Part of a small language model's weights.
Size: 9 layers, 12 heads of 64, MLP 3072 tanh GELU, vocabulary 32000, 89.2M parameters.
Each number is 128 + 32 x the weight over its row's rms, rounded and kept within 0 to 255. Layers, rows and columns count from 0. Numbers have three digits each. The size before them is the row's rms in percent of the matrix's.

# layer 3 MLP down (transposed), 3072x768, rms 0.0295, rows 362-398, columns 576-767
100:159097153152140130113113120093124073110116081140151183161139175154147118159166114122048119105118145191106108124166107116165128149111127086143130105148103119158179152104170126119138150106139145098125113182161065139160130083130084130116127168132160166131172125082096065125116096136162160124092124049078145123070089106193133088107128122127087137158210094090123163185173133169158076138079113132095112111152158126126103108193104130086097082160088147154138143138164057096100060149085079124144123086092037128203124112123116134126194147133084127106106138100119109118114163154164147124
097:145168098120078136077096148129123152094096144140101101149132104122116132122074125126080114115138095171190104119189078146132179161069087145165083099158131107082134128098123137099092118145179066107186149117128139130126166153121103106192111163090129124092074149140081136093139099046096153115132081095068099162137053159150140102083093184137127149129094108131163176085072147081151132101088113204117125191104061123141169111179177092083110133110129092119126130111103122092122124105117127063157111144123082213138129131129119147133133115139118092096150100174098158114182138046107143132
101:056137141101069124111153108065127144151110159132115130156138132147140179150138102142118084122135127145121145080109169116088175137181158147154115156068089095110123088196145089086145120131120160168158171104157149168098095110103155120100145142137151095115161083151117098132145030095116088075133142106121165120119143091081110151181104201123165178077146134167194190129103111119185148114126116155151107085139058101175120159120153124070144120132152164111097110119151128061156082169061145096156131137139139163119150117135145168072094062076094146127171130125157080139123133123124106155
095:104093136129148129168139093140125101058112081111104140112163094137094173064138139134162176152097190191084098125098081148146107136068120119155205070083115117109133116157129175144186219181137110112146150106155176166171172195116170122142045099109126134158092134136117121107098121079131099129143163122152095188147090152128125130121102177158151088084103094173105184159127123102091126126153093101134185114134095153146115117173196126163148115072145094069106150071095145127067165092072111089084105132164123131151153120104114165120077107172068083136163119168156119136186129152168114170
104:147161140137171102154156103137107118050089073109197120103093144165213100191126129178158129123136100148133097123152166131119124183095146114119140142134123159116115136166138193152143121096132177107098155127115089110129100084131098202178125130119122182139171152133083172082119116151114058160158142166121114139186131158181114159134162150189147146146158096104095135099100120120102080124103150132175088121097080138158105074093118145054122143185139117174107147149107119159111125148114159136113156108154161149114151047094127109094086153142155089148118079067162108067118086113139104123
099:096150154103097084169086141048133165126083128091143168078111086160094198118171169130092159109080115137155121108110101152104158147116098118143155113103116112159056121114147111133150058126116110123160070100157202055130194077102116097081146105125090107096122113089133081158135054058128170124126180130110095150118102095086171108137180093144124166094073058155144110151143115153076111095110094081133184155092157159144138114087152103154041138131197137117085158172125136125143153166182149088125159086143142122105077127157102091193070184102047058142090150141143170160147133055150130154
102:177092156169186100163127136095092076117100094113163121110136127102093163151090120177116146194134141105124141139141092147154156103178116168150153096112112075119116077216093165131126080128093165113177130108140167113149115138114176139121142125151080124111122176161077171148129140125139100151146116093119152140170109128132043124133172170161186137141165103148144116166116144195112156115166123108120145099104138057132206119144124112119179112118100186146146156135121180121084121137114162137167122159124098122132118135143173111139141115145161080146132067154143142134149148113103170157
105:167112086140173108134132110136090146173162167107166102121081180145137081142100143123128060157093103137175090128160117126138116082180085164133076130108150139103103137170133096197142214095098162123146172127094150136134118126052127126156172142123120175139191159058126097175081138152145108174079094134130164167045163103141087117077080146108154145134127107153163116109125160122089126095178085118094142096161091205132080177166105112164124144104126074185114181172096144127109088126104121113103151086103123136130098105126138090159093114090082132087120168082155114141140081140124097141
099:118142140112163116196130122103070094077082093143161161140136151061127114144155141101073117085102147121104115172098146152167098174124177149124139016155117118131090145128177093133112128161141138104168124102118126099099154092129112139099180066172146121161126127086147138098212132131143181093135165141171107128155164110119168160170083159185080113124126123099136047111093165138163144166145095196126182161128141112133109086080106123141130151137085108163110117117129105121191116121139156118154151134138104129117060107101132146137167097130162116106162110124097117168120077049119099208
097:179087147147116157179123104105113179119205094154106127104114162097159121148131143156100122153092119147126079113103187102172124077099179138150094154168088080121120131182124103185129088146150170126118145133120125157104139091156147138081181104118099109123148123090117119094167125156157101141067112183087173144103113131125119154151103126060128097153092084114111083107082099120123111157145112137138183191119100083189140089129127133156203178071169132105133117168126093149103119148120086126138135121071112085146157050161091104093140107121099123139112083058167165100124152148172127132
105:135151147138140146137114140096178130097180153112116079111102133119142048137117154149108126095105087160116060122079088143102123137112074129092092099116136117141123088163104074107098097040112151170148111113136111083169103163130127133107084201137160128183122189145192163211062093178140084139099115173139131104166141143117119124075119140148137170158080099154151187087167114152099157103148181117154090137123166129146122091132094120116144108153114100097122163120135088117179103154218124198132126086120035124119122131158157095132156111151124151197149194104085060084109105103125138088
105:120177234111155167140186137126127103121145135134119133131156159116107175129197115157105123132143118156161100135158145173142099122128127143151096098113097136146182126121055145152143145155083103145170118128119082123134087104086134128074091153098147125129135130165147087119127037104101147175132140056178158136120127074135130104095159108122101115173108073082109124083115130140090078076084131123053116087112125145183144146151178084124117117105127054161115106171166165154198120140063133137127093189176094092121101111169094079136045156155188165135135127146133171099120140121068160126
094:142072180151128117122134084138124104122152156148089102124104100170094098088075115153100098141087122134088125146100110132160103132088149108153130154098104076107147155115126110087139086098121078133062114206100135109082105137147053101140098110146114089065085181132111138167114072139117105125182105152173101126113184170092138143145130119089174111129105144123187107135059110123166083105105143115139080103127095180113137120107153125149134124181099060113124079140111163141177153158123115112167138100123195134146150110164166093162150108093145157198083159068161140148133139128157138075
101:129151144130108090120143103136132143115061094171154190085144132125156084064117135060143153117135146075178103125121100148146085094134119169071098117149135162151140150150161145143098176105122104162110135139159142109112124082094135167082139142096147127108119186144089069174130098152096131108175133213108080178170158111148176191142124159135120148141168115121105151138151157114184107106135123146136142147113135193143152183139165148152080141092139141133138119142091112120131154130103183127157073185111127168140112104123178168083172115087215079174102144084168141072111140191143107154
100:137133156123162151136147130169147110138126124121126149130133127124143123104136133176202179124140134100079128081119096174085150144114143136135146115130132117192079116155184108105068105135091068143174133158151162173123162160098174144148208162154154112143159116159102156255136125170135081103139159203154086133071166075169099116082122063138181117133125133154145146149139166137132124148149144116161190161151159146175142117115189110130185136171074098040171156175128088074129132138182142147128119058144163118150177127108096122181158116169134162160108173161144109099082070125124129075
103:085160082158151101114179092137205149081164121118084139179118144188149112139144146130148047160093164145186138172159151104127127133186130182124083149124146128141156146115135148114121131098077139099148146154161102153166136098110126094135168089157164060114172200199115071112124143148099086183152131127149096113106148144105200119178109113083102128156140098159137041130149137080108084110154097123133102150158110111126105123096086223189092111097134152142089103099141102112130149171107120117079103095123096100162127167077174139141156058158162126113101130180134114164119136119152105109
097:125186120130101149134072152086148173097139075167164110120152151126104139130134163230104132102078166095161079162154137091139160105144201112117160106147091111146094193075155109089158151119102160124082164116141116162104115147122203085172108138142128108125113119138125111081120067110114095131134141144085147181174112133167133122152079103111079113125132123139142155108195132111106129164106103159188153145123060116089122202144114079086106153122115142130129121109130078153145123147105156121119138084144118083158110142090118160079091183118176109138123084106102099143111104094109071195
104:131151159133098087072112170137126149087142148177099132146169126146143113134071176185158112128184159124165096129120128079196161135152061111133102153167134122137144126172099199100160145082105163145153184104086100110077171137102087161168052103169174187104112175119149131132111221152159116113130152129115097191066162132135079109121078135182106053096155139097116116133097134173149101138211141135105148078085110164147159135159143162152104128083176082150172159158071151179111167107084158111099189124082032144156124145133160148134119147106082124130141124110142070116116099154156146131
096:145082147107123136157150164112137120113134091154159101096217119095165171116115146174116119097170089164154092138127077112145120154103165174171100163093181158114106143163163154118168114105134128119097179111124128150136113092075156081121181105133133141131156062174085196084158113173149127186156094165148139165084095166153124132184127116120172106141124086130143165088142136109153130111089187107119096211118132116140121116195143096174110143079109175063163149125172185115116149153201093118117161098134172126106102136114120107143117114123124179121127157131101129056072115081124116136
117:142095036129149104215134160076119082066095158144114088165116140105172146136097196147125175180131148120119199111049145052075192141095108129148140127124065034083122095154132114088114144115120115124104086102092154178114157131168161172092159155103092108139135180121134137135120141146132139084154099093185127162160113158079080095130150126152127157154157122120079157090178143121100102136097174104083099130084113133125097144175123128148132101128160105140100124131094119144182112125135093117104145111115109135103160169125096096133116080127211153123217104171074180145111143091130062135
094:080125112176065135184093135132195146089116129170167102142172180107130170118153089076165175111174145126113117164136148144127153086136190128175129104105107139255109105106102123153067118139124108145117187139150130124065125165114075126182133135132174067121149093128131158143158098159130152143182184110126183102080131106086163154093082146112065175078167092100144053118101093116146153136149186082116106177154106166190116113144094130140093139138185212152120146143161146143129080118106195113151108181142154119175134112095121103142156084121124119109154167112129153119146130177178134140
099:113189154158124131133182157186086093148107107107158153132152147152148154137159127096104131135131118124128118137152149123150048084154120095134156120131179126160131146135092049129114147146104139144128168090124094124186148093116063146203132141163127159073132104126115091175108120097118153122124180113111163086116135138118148107100141117123145126146135042064101167163131118136119112090170125140121152093118106140106088168128107103161105045147117121145206146170117136135106077165125094081084103088178159159120145083144162138098193126128162168117119148181105096118090100158138167131
106:174155154087115168187186135100180140096143082148094154121149164102115116095111128128117140183097128188092163154135104105173136146105159155111139126095148083103109058143176147058159140089126134172128087105066145114143151124160133175160130094205156167146067137110101179120080086140148152138188120123185156140115096203123136165131121094146175155143167148169151110125142085144101162176116090117111169122105190128145152116086133100105165155077141180111195109123166165156160105157121073139071197077156105090075155165154129106091059117131100195167136082194051152161128108144150165099
095:150123104160127116129132150164112144130129129165106144183105107158144173111148109137121108114135110145124149184141160132185143160130134131053192142123133106126147174135130108112126145091089155134130187121139117090132176128134133156079154125105130127153134091121133099104133122192089162121119128110197066132149093166139130159139155075072125150117117109135098126081102131132137190164212117103101091145101149098105126130127147103112153148172129146104137123106113107167066119118125121119155089103115162106127164168118160182200121091084125124111104096130142127082089152133145126103
094:076129082125138173126198105139100157197190058172127141144132146161183125160093069156042099164106089082148133084143115139166197074153076173074152127127107111155108141128106149149090167149104089097119115127130149086074191141106137109114145117099195182125086188174149164154099124076068149110115106159120148113141132099070121149094137117111134134075112134183135116095096110117088076142184115154099170105159111128150088097137107133159134131152170161150191108086162166111091085161154140097156156129114126098149099118228121086077142127131083127139088099102132068150147099140130150175
096:142122140097154090167128110087143169108103107122137143099161164111095146116105128103125166152055104117122139110119102127114086166150094158122132140101063170115150117131141118096138114104197076112165086186150125110148113157119116103108125100133135150099076108121060109109122160115101146116117124077130139147110139117176129093155113163162135156102124106078111170148078133041152140115148153129116112136098095132142117174099119097131131111145098225075045126111218114096105116113125138185110154135142145127135083014112011101106166080092120176134144154124139182174096159094132175096
093:130164143103099142145109091146100061144138166138200153153148152128108067068110106080109180048143164165103088087099157106130112083139131089114109103140119051104195171147118107117133137140115098155165056149150164108099153166102101083167208127138142122158121127076138178161104136100137072136161145162129113195125128146105161078150192150132112121184135132092126166139112126132121133133114089125117102115153120122116124153198160212101103157167156093208149175180093086101119145099078117153126160131177148152147167130135138164127112196105085176130102088110141166090110154101070168128
098:114092094121127150137113158122155141199175104128084165133200159162098172080143196196102173157108088131110120093123145161110097111075165151148186094158111199112157160099161101157152134176062099140086079118129153090073120107112144179111128167119130122146065096093113173171130146149043104149178146129148086079140115118102170105148121167113105160135115098131113140085163115144112138102171145173149113120119108117117131073123117162113115156092091146062161063128094069141146172134119178131059155152114076158083151115107112167112088135159132100091150133150163172108119119125163153131
104:092118122099140117159122141068105139145133123118157135146111160116103146100151097115115185107150134168061132128087153092119105070141135128127126133096171120072142108118118097172138122136076150125143128126116106144133143197100170131098081104093137162064145108110181099080116128042068150164078132168114072135112147140098150139098145145114155085150160135171101130145083169114039182123134126065086168128111111153191128118173112161130105091137118135147151167132170107034140154146090126140079173122084145121172171107145087149154133100081092173151170123159078100149117143092206129128
102:140143142136111104106111147153136139103148113093114128108141119134114090163153135101052135148106087069108156079159156076121119099139173169145056142120111117100137143128128133135126099130158146139068185094138088074081058105130141124151112154069140082126163089087133092129131114052110119103076127166122090123124112124095084093123161138142114162061094120124112172105165110132168193139139142081087106148078151144113162147163102099149124143092106135171175095167109189132143103064151109156198133107181151136096170131128121084170149115082124108146167129104160114151149137114102167152
104:117186182121101128133124143168111071101100118197135154092134094070096097065115105078188151103128141133149107156107154122168121132200138144172131144131111118141115185156084131037097150140171153092189132170153114136177110123111155136133129119096107139074149133116134127107119109089145099101104112204140126122125160127090186154100090115107143176158149152089164131102141150114098123113121132108138102146149122158129157126115104113156155125165134135093136120124119167209115100168092125103176137101110138150113110106125157150155155078133132150110069180108120153167167151130108135096
097:125102169128122118132137187103142099201107103109168140133120169129148115157177186159119119128157142144103137103149146093151128057096134103152178172148178099105093090138122071076138122084143168127123101188129103142124105155150098163082110169192118191126138131076125118157095125172125059110135095156124128140164108100140122080108158107085120141165116084160106119110111101159118095105127178125152095086152121121088104154145151162173095066110123113147174145138153100160133132185084141158124099163116174181107157151148108098118173129136073108148092136103104096137107138055115067139
098:134090137165141113097127097115157152119113091189177116085182140106110124198131138114117086135124145131133104167167103166093131161144118109125070115147126158136172128131103118058101113131135134140100138196186096163164160109121090137079131153077037113166102169133159181192128084169107134155148120125125181126148073116080126112125141122196101096135172132154136100145087176145134135170115091085094153154111091118122127101104187126097160093129107043107117148139103129069139148087164105122165101074175095149139080112100113135116149157116122128191095093172132144197101081164107159160
091:104110097173174165102117132131152122188101132132108111118173104115082121139132164113135114170119058141188169173189132145123138084132138208087167102155126090096073165148099131091099112107112116119122128117135052145105086120092134105091147134122131101193079086167150156143166094152102106093106155104142087069144120139148083143161145146141135118187092114120198104083132128150169134112140133180166137148133090138135132081066114164134186098148194129182110054132130191117090185147024125118155113096114165148162145161136088145088156175123073122121094118195086076144107133097190068129
108:143111103107172141099118122106099203088105133162168149121097152123144088066049148140109106147168153178196129083143168142096152065133115108087144088140078087122120143131166109164147095126125159072108142088172132152099141183118122134150138126112117066142132112177037111093171136092150230163129074120140121084181089148174143125158089139164162152060140202145133142132095129068059144135115132121111172086163087215132076108135138059113180164086099152141135132087134130179138188108187118135165120125125158113069058143125088173123122124127126072123162145112125114160110096101149131158
093:130161140131178081131093162120032098098123134173140127189112132128146170122117160143136117039099164101191110099154170078154112166117133082105152029126175095165164117134155094147094164188071156126150130192097101140124103097167129146121113175098049155089142112137116050134186167123152125156187122211156144167110150084137172127173127082066118159114090141123148140138123134105122219173137126127150136126133167105109203127150157182127153150210174144149120098180097140139135099056158136080147092095240092126109143183094209151105093125129137074176134115109073052145080110142192158127
104:185149184087136157165133119153120135145103121203093099066132048146105151150111148118154162100106147184134108174046141202122082165101127138130151108140133108142137135085111096154107143132162151116117138089166084122116117084076136142114141170157156128179096197184104128087108124155127183128126081192079139163151136179153077144109117160092162153095107120092152172142038138116152120176133147097121086159114088159145128094084117141099082175166099103140107123127179069148129120122132110147065116148059132142154086107133121203150041115144125157107138159075163126157121147128092098146
# layer 3 MLP up, 3072x768, rms 0.0295, rows 363-398, columns 576-767
099:130215166068162141143128163137090098135098149128177118148079139134076078114160113114103077159123085075106148151080091091059126095143165159108105139136137140127113166098108130159127145094124125066133125163142102077143119076117133177144147161150130132145113118072118180122125179079141137119141108092157099184129107118115132179205103154153140047152155170112093128162113156064172115152132093037121132156127107161103126151119152139075105157068110185103076124108131094094094117120135148166088122126128121119146125144142115128088119159135118114162116061158130110218204106132138190207
106:124129145176105170105091153148094150083100100083168087145102135052155121114187114134087125161098165122044146163097150126116079079168109127184161149171130142135119102112133122070161145179118149141118126104153161101105171113077139212176118090111141140172153169152090115140137130135148146103145121149100104126134108177156176110129176105124089069126031118102076074160190111070132188127094070115185198109148051130115114099158190090151171098173122092098128146102088124132137089115144116151167136106184171163144080129183141119183200092046128158111098140069131113048147174094148168160
092:109067081197107164101114151080088097131139137132112133096070128090109027160165138113143072121131094099111123145146162187097061118149068166166138088099148156133130162134120169149107126143168202133132117164072177091096078173181140181170066212138132147156113129151169169105140148125133105098089138109124130133142162111125131115113111175162109122156109136094149121115113139084135126170145137152127180143124133212166117123109103142155155152060146181140124081146142164117191091145152105145122129123116108059095089134169104108153050170094132148133136164104195081170072111089133110131
095:159181134128123140177162138147135133108122163161148165177102116146145174158122185136118127152106130197142101126149158245185140138121114076150152088140089138165122116107101152070121131219170127076168219129162193149139097154104111111086145104161125120085159186157134056154150100158143141059103168049131173123132130109116140089104128107137074113114194131114147125158149119080135135119079188125135104106140116119108110113043062127100121111160113152184141151142119102110081099140111169164067073086115078139114081178139145166126169137110139170104069138081197102156155090131141175130
098:101169052125116130111103155141135101077192131141046127150166114193126069117125142094151101150114120102143184201154091121155149037146092120064100147141133089123167116122146146145100126111151135118140161126147102180057156153135124131110088158142093156112150093141113180079082188128089063095148100156099153089132121071126099102129086100148156145130134148162158167120149071086117154129134089139168207137118188061076144126127102120122132153140096159125141141179134112121030132156184098114172122129053098061141142198111145145117169084113098154114129181152173129092125134156108122088
103:093151160186137109108156144124142137086154193138155163108094048156187146082143146157113129100075162080118133095128163133170136155074121082122114095167113132175097092144128142091120182157136111144108138088099103080144146156107111157167156114089128138121174118147190096125111096137128197075081128067121095078064110139216198144115114048136126132098098121142138074125144121099124165159111155169115134152113150091096137192116116085136135086133083102044143146072166095164129172127156105179121137143116126131126171138077112133107190174133096121089099183118121140191120074141195147127
105:134138117128099154115090138158069072073135141050104122186088122070137169147139091159079140089172160105104119167097115137114147113181107128150158086171108159118091084137143079111090141154128140120082099153094094132123151144085126101176175109102135156102097129113120078193145144126149147172110156139121123112077163124073164147165141203102109101131149154085128119147119075100084115058147084119192122131118098075126168120110162144145150081169145068080105178127152163155094136167133191129188203139087142144092193125151126196174196148142066184061119091089117167160141159150072126135
099:087151057128155159133132139210095111144096156063055108100101126150159132141193105096136113165119134142133069149085066118149116131223118138132132095168125142185122130134129138108142147113131148135189147079129183095124178160127172109123137173080083134104142081103162084161134094117158111099148178150107072112099164098130115167178115122087082138163199126144144165139132105081086161119119161148145151122072131142099126175179095129145133159160132180169093111170103054128137138142124134117215080154144075149135199146124108132190122113136114124092119132176131094161144128145103151127
101:110120153121067079078098147121127091130190129082088147106114090116171151088139074116134130145151137166114120112174083159116105166127119148084056140142119181173132081187120107100111188175080162118156128078157183070145139163078058107146059122152139073160111077137140160143054137096092125137124161097152134095100116150130068171151174160106126146108132109160094080118135139062137213113087196130142164091120185100097167106154085122123070080137068160088164166139122101121159139115116110097151097097117141195075093147099092105110152132125182164112144094140145073150140086133057114071
104:162129121122198158180100143092133079157141096062145069084144173122163176072168134127159108113150132130100105141050073177126109081135112097116123106142059131081118162132120131026164188125152164067164081128076118138137116152112138071110069113115139113117080127123090198082166118143103172131142183094081125112123117171066086152167134112150116101092146112113140107148106123165113121152139138122158126116110126093167114151148139126140107124114106115117100108114153148098120176124104107139142100173173136115193124099085078118117123144133103143117152146133138137191111104137164111127
108:127112090149213142092137163140128115110168098114138103150115133054109117141117104069104130184144148055085125149130163089116156117195068154164057064109107157162155107164172131152153107113129142158152107086079131146075140153116105161173111148105104077139189118051135197117102118126168098101112159112115182143128085141119148166144147129125115133119195170145121117106085105145073066095176129069146111148113128127098117121200161104143096156120115135088125128136107103160129091122145089167061028090094144150160100121149093098120153076078089096158103161099124096173118145162104163141
097:098146059099161121103139111120151123117123137145123108174128159103121180076139125141169116153131105133138149106169089119149106080126169163064135129114156155123150116190137147125201140102123084122122083110165154134120113140207177090055117179167107153161135138085135098190149156115133110057092160128180098106082154146146079161151125132120113206106150157138191173164107203139120094132121163128120134091115183083109085109102159132199141144105145128110158171179120103098102120141113156154074125173148149110107116136162179165099122114134069146076194126149167153141173104117061174122
109:112146120134125182149166135138147124098124115183096130110181098144129106130109197084109103136141151119111116091128119142115100185094115103133126095115107134127114140084116131130151144132221155116111139124138140155103079114179143095108141082119116152130175180084091197160134104123142105113170132044142109096141176170129098080146136117122125126125161127162098050136098118144128132158150064106138135170065122122067036171086051163174126102086122119172111109108132113079170163133139170122154154138131135076150118114082114120111154167093113168129168060132125126151136108146117110180
096:080163102163123077128123133102185148134137099114046128175160167137139146123145062154101104105172122146087107130089191130131133090087094128093112104155144117097094150107101153114128137189146181083148149104101156163113088097156117092076079106121134137118106137072135085101086153165140105113182152094178086075125084166163161157113099133135169155113100138120110090122089149134152146167098129081140200132097148063046153198127107103165106110077116206189096150085172164133124153120152131113123173097094064170138126108162122107096149140071110116139184134117180160125121193085157152200
097:131131162101104162148139167170147167179123148151136082159095168141105141118121132106113103074144154107132137130121153097150174140032173133125121150137130174092070106168076179158125194148096165133168129108166140111133118159129094118146149139139108141148091093098105131111131119075128145162151141146113125134151129126184163146114158102108176082142097083124129088118137146058140203154091182097149128091233161068102154189191175096164150111154151145116138092071107170126114123100110098057103146197115136123175087099147154118131086096124146135128110090137126134161182157141108114159
105:125100119103180126089165153124192079166048178088113159099069117208130125092131069092152147094172110149148186162148112103093121151195113133078213144089093116161198124193044143076183137149105131116131110122092147125137152144100173117145148107127131140064160100140165131115132112169084110134111203108139107133133152183084123139132111095110079099165091130174138113159120094078116101158186098111118124156133142113208169108156139139127163155118089137067140119175149153135133105113148129143102146196116143131084097116088111186166049128185126118156167110152132096064122107139103098146
104:163129195113129158149101101184123162141127153126103140105161159121134126138133139097117098109107150131172128178136137116100154122182137141075144183189142099088112160183170184116111113100164067098171141141193146137099131141159167134167121129075154155155104166135115145144133128136132109140124132105115128141116117114125078116133080086147172129066141184152109130132124164129133100138158163098140185120163135057117102174178124160171107107125150126059152138125039151188091142118116105162126161085125113174158134139156137111087175151118122107120162145159154081116093075112101177145
100:122176123135115148150146082138114126099156151122102127168138153156103122121113093194087116117127129100212145110148138106128104171202090093162115105177064162146161157168119144173112130151169097131146082120147185082094184114142102163183138168125062175148135119072174121105180120113072137147147116157127048081138138055131078123076132155091111126177155152105122143091124081154092169159125126171127081120133107157090121154073141159157162125161128089216176177139127061133142091102030157167113140125082136122161201118106174203129105114080122128172104154087143106135045087088102125103
111:172065077093209141152149118158109147138160085050155207090075108114147128125092103153093109139151140104093111171140192138132116125138120157085136080095116076174098156165158133105131094119119078131185078129105126179165089152137082154182147069119203055067154139148137071121184166148071092143112160098159098064123095133102093157192150085131116079076121156089110141112112126146122080134089143103114168169110118101119139114144122056113110125131106095137114137153089180151138123167137118136110138154115131155089169153102114109107125115088149149102158139129087130160101193114132125143
099:104159136119121110108094166115122141200062141091119119126156113101120082104084091107141120114105104156110127130114125095111103132148177121162128134130200098057089157119197163146138129154118130083157112154194127041103095146173094154114081096115150120164188123139119159135111157098138051135212142104159090127111129183201108134148134113160055133121136152133111158094129157182082102110139173088149171109101151114182095110077178160055157154159156134136132134110109103114127130161114194142113149090137115182115144105106102173146128120125099066104157131083139083126184140126072105122
100:180146097122178113105137086131165115154066111141100076074152153171133089108153127139159172109148127157165100156113105211144138107119164168135107097116128159175165131070109119153126108138157138105149146150118073145104141110102150121077108110145162135125128125104113161158147101076087182074097117155116057124130114136147088158092181101105164143218158157115172096140116127080146157112103143122057061108143153110087158106147052135116151169135090158132068106094110179113088160094121099135140090083092039164117050151078142112115090139010121119090095151136153152122138084171114171134
104:187146161063088152097115178179131078136108094119083125103127197100085162116100126125149124170175136094156176145141147093122149098153092099101137175126092148138154105169123184098131161161110128093122106181131152083103164093159119173132125101223121167106140170155205117168104130143090110216137124085179112061117098134109075159165159106116171156159163175161079190140123098090151125080057117147162148094110102119162150076122140064115158111096110159099148105115255128106170094119083126137097136089092150110114127144133163151107197160111097132128145112117107096111122096151128136155
100:099057103063159144156142106118143066137119148083157109117151119117149126134121129176147107154135124146142186095115119129110108193105100089123103080160140134061094140180140112111108173070150089100096118125081121160098076121155091125128090161130110142111134118109122121158132164104139087113127139084102183140132102117057085132137135128120091158172084152125117164160136078163106143095110079155178104145152115118122123127140104108196128066185108100155094168231076082100143130132099113146150099111135126067134136179125049127110146184162126122123108162184136162126117126154124128153
094:092143146064072129123127147143126116057079087199170167147115095111118203148099142114123162110119166134186122090109114163093116154192101176140162117190148085103166158185078198159144094113064121139156138128110133102132113110153170108114122110094188153100090112077087075109189102167119173137079113097086104180142192092145076113111171186113119159123148080127133051043120117147147141114067125167153124066135108109071126120161120111109143120133120161065095141110118146102120084192107171189118156098136119138149105097093125141152193215150127099075182160135096164119117123128128060124
100:140145098147118141124140182171172210185160132094065156053110093149156162107135119145146154147168135152137106140151081177124151126105195105114121107098136140174070123116162141101149168156170163132138084141117204114092160166086122108164112169139170128155126112162151135151102128164172065130101128200147154122125060130102177190088125183105143100161112117159160114140126152139092109078161101102114093092175108113101116124123061126172133083141175127146090121142162139157089117136102226100130151131113155085086054152107168134144135056126106113114150164124136141120081058099118049130
095:141106115091177102077080143096144120118151069147088102081111174147149128174143145167067159129139089164214127112174127158211173143065141161140094094114160133104162133143090130152148152137182099113122136148186120113141176089123099122090123139187128146045149110136118093188174109160122169145132101152135136212104126107165076139106142118183140129060169131122131141144147094082158116166163091066099074121107065112165161134072104142116031129158107146038069107084178107134115156098121094127092123086080086101120078142111148145165175142137097136110057210119162159159123169136106136126
102:163165133155128139175154101145141157149172139051176116125140174129162096080073101141132167111082131134188112159098150109153167051107127119118126122141174168162088110169113156126081171138144158140189130154107167134138150089162127137108116078127098115137157229118103164141132091121095142167166124162091171096127157146148138115068098126107144088163112141135122152179075120123119109099117074099101167197149118089166115187121129135139083086143121079150137179126153113186084184094164132159113125146187147150163118152091148100080206111122155167153193068159165142109163157143088139129
109:181094113135167135091110116157181151099184126133128174149125090137170195194106112123180127124093115141174108133133133110151109187100111138137148167174075131118072100135180136096166149148119116118157107139132136132161161168101143111163177141152118094119156126041140138135120120125125160140206102102162118082116133110201126085117125101125123110098141132159123105113151105099127051137106118139124155040137107094125095121158108118150136134099133125131135180112135102178127174177157150146153120108101139082103052141169053159074111110144089140079136120099129147111159136165119144118
100:101100131129098081175113141162101179113153127150131124117101139176174125120083120113111140163120123079169124141145182074149116158146174114130142163170103141103125108166113117115138105147061113115099148119149173112149061108138125135103195181135106093122100142148113122125089148103111112137180154108157078107120062174119134105138139125135128207111126115070079155122146130143064142175150125126184077145143121160137101144137119115135198128163110199163137175106102141129192123085156149122157107122169129122105113142152178121138090080112149135151091181100136105182124123099106094163
103:142077080164087127181155132141085093140129152166149128125141102114084166111141108121097175149099135129189103123160168087162153150067180102158134128184122145156110073146082126077091075097089066122112183137177110137121099122071111110141149117107130153152073155105138148155143068120153138098147132148077064191096133083119142118143140153104137190161148145103139096138108131146117095147108105137144131168053140116149127095129092074084140096133148121081190125148109148168154176077152176149127155197139161123190124107133171139089109102118115084129148113089145175106173086140125131091
097:129161114127151119141130128168151161173164062106140124099125135115127159149143178118158110125081184163137113107128139099135093072089157069150157111138127111150138101095151152109197085152137092118150114137139093116108110128163150123127086176102143154120094126181153124174135141144134137135127140165102126105135192159132107135075161126134150141170132121067176162159163113106117140114154153092198151122096143137094140156059138118150165117099204111163189073174158109152176104115086099106190199091083136074202132115196148051132127075100192127101183139118148132193152162141135072057
096:097128099073166134156074135115163128157156135096108098173134160155174089135167101067086138202113070183080152138155096124136120075182182173128116102181148129139123163149148151089147111111129152128182146132140148103131118125171089168144147145077094107104186072120095172072084097112145136152138127119139130136095066122102089137089084154068104123113121098114147118111114143144059151101130169138168112125156131096144092147131123126064045136114140092112126077123076147166171142171174139153082103086122121148130112095078123103088117156117183151103151112137131116139063123140118125083
091:151101127128113148163181102127166172125165166172153166131019147168103127160136093137071169114080173121117205105078088138189106125130135107141182180148138131123153098105167122139128138131200151078139113131143103068160149151163101131151071139113184114116131118141098115161151124137092090120153150110122112149175078098148113117115146113132072119135139148096129114158156114170127155119104144036097160147128179134068194127159109097110155122110108077146110137170164085209112091098068136151098073120129101130136164132077176100103149179097191123112140158068072130125118105183133150144
106:168131135156136126196146174096151102146113137125163148135113086142106171125105101118123135102151159122140101117123128182171096132173137162094110120115082109138109097141125057141101097157116147084171144166122170165135161145121099146128100099098133167123115182140098158103142099130135152060093097142182133086129084090153088122095154130127170110168075098129124128079111112119154072103161136160111099143116116110127150054066148136168104079127107124077128110182065133203164148163185124083085139160131126145118127141149065103092140074123107136105110164144132083114138097052093140165
098:146136159094117128173101093153116155168133151161140112107194077178094128116118095133164105102127122147067119143152087146096125058141095154129140164164085175108106087135124190119134119137101079113150069184080147135103151130152090162135076115146088143138064130098148126195076083138093144076121154119156160134115119093169084057068147178121193116179156107093160120179122103165157073113208160126164168118141084109120122147110170051134097160094095131118139150011120105107095071174143160109117131159114098137075055120113107144214141179100122182099098160122151163181176117130140107132
102:140109119128166132055133088145112105160158165086104087150095128122156136127091090108173144100099135132146093141119089163171085106133091084133170129138180128125142125119132155128150083134148117141140157167167129164101158166156153143170143192103101100113099156175149063152107135123131157177095115167223145107173096159091100176113146128076139176108145187176126129148088095131128112203173155114131083121150151144132087147160111096143121087160163185174181116162128121110090126121096160135127143085157129103139154172181089107123102114168127110107133167160161172159127113162101178102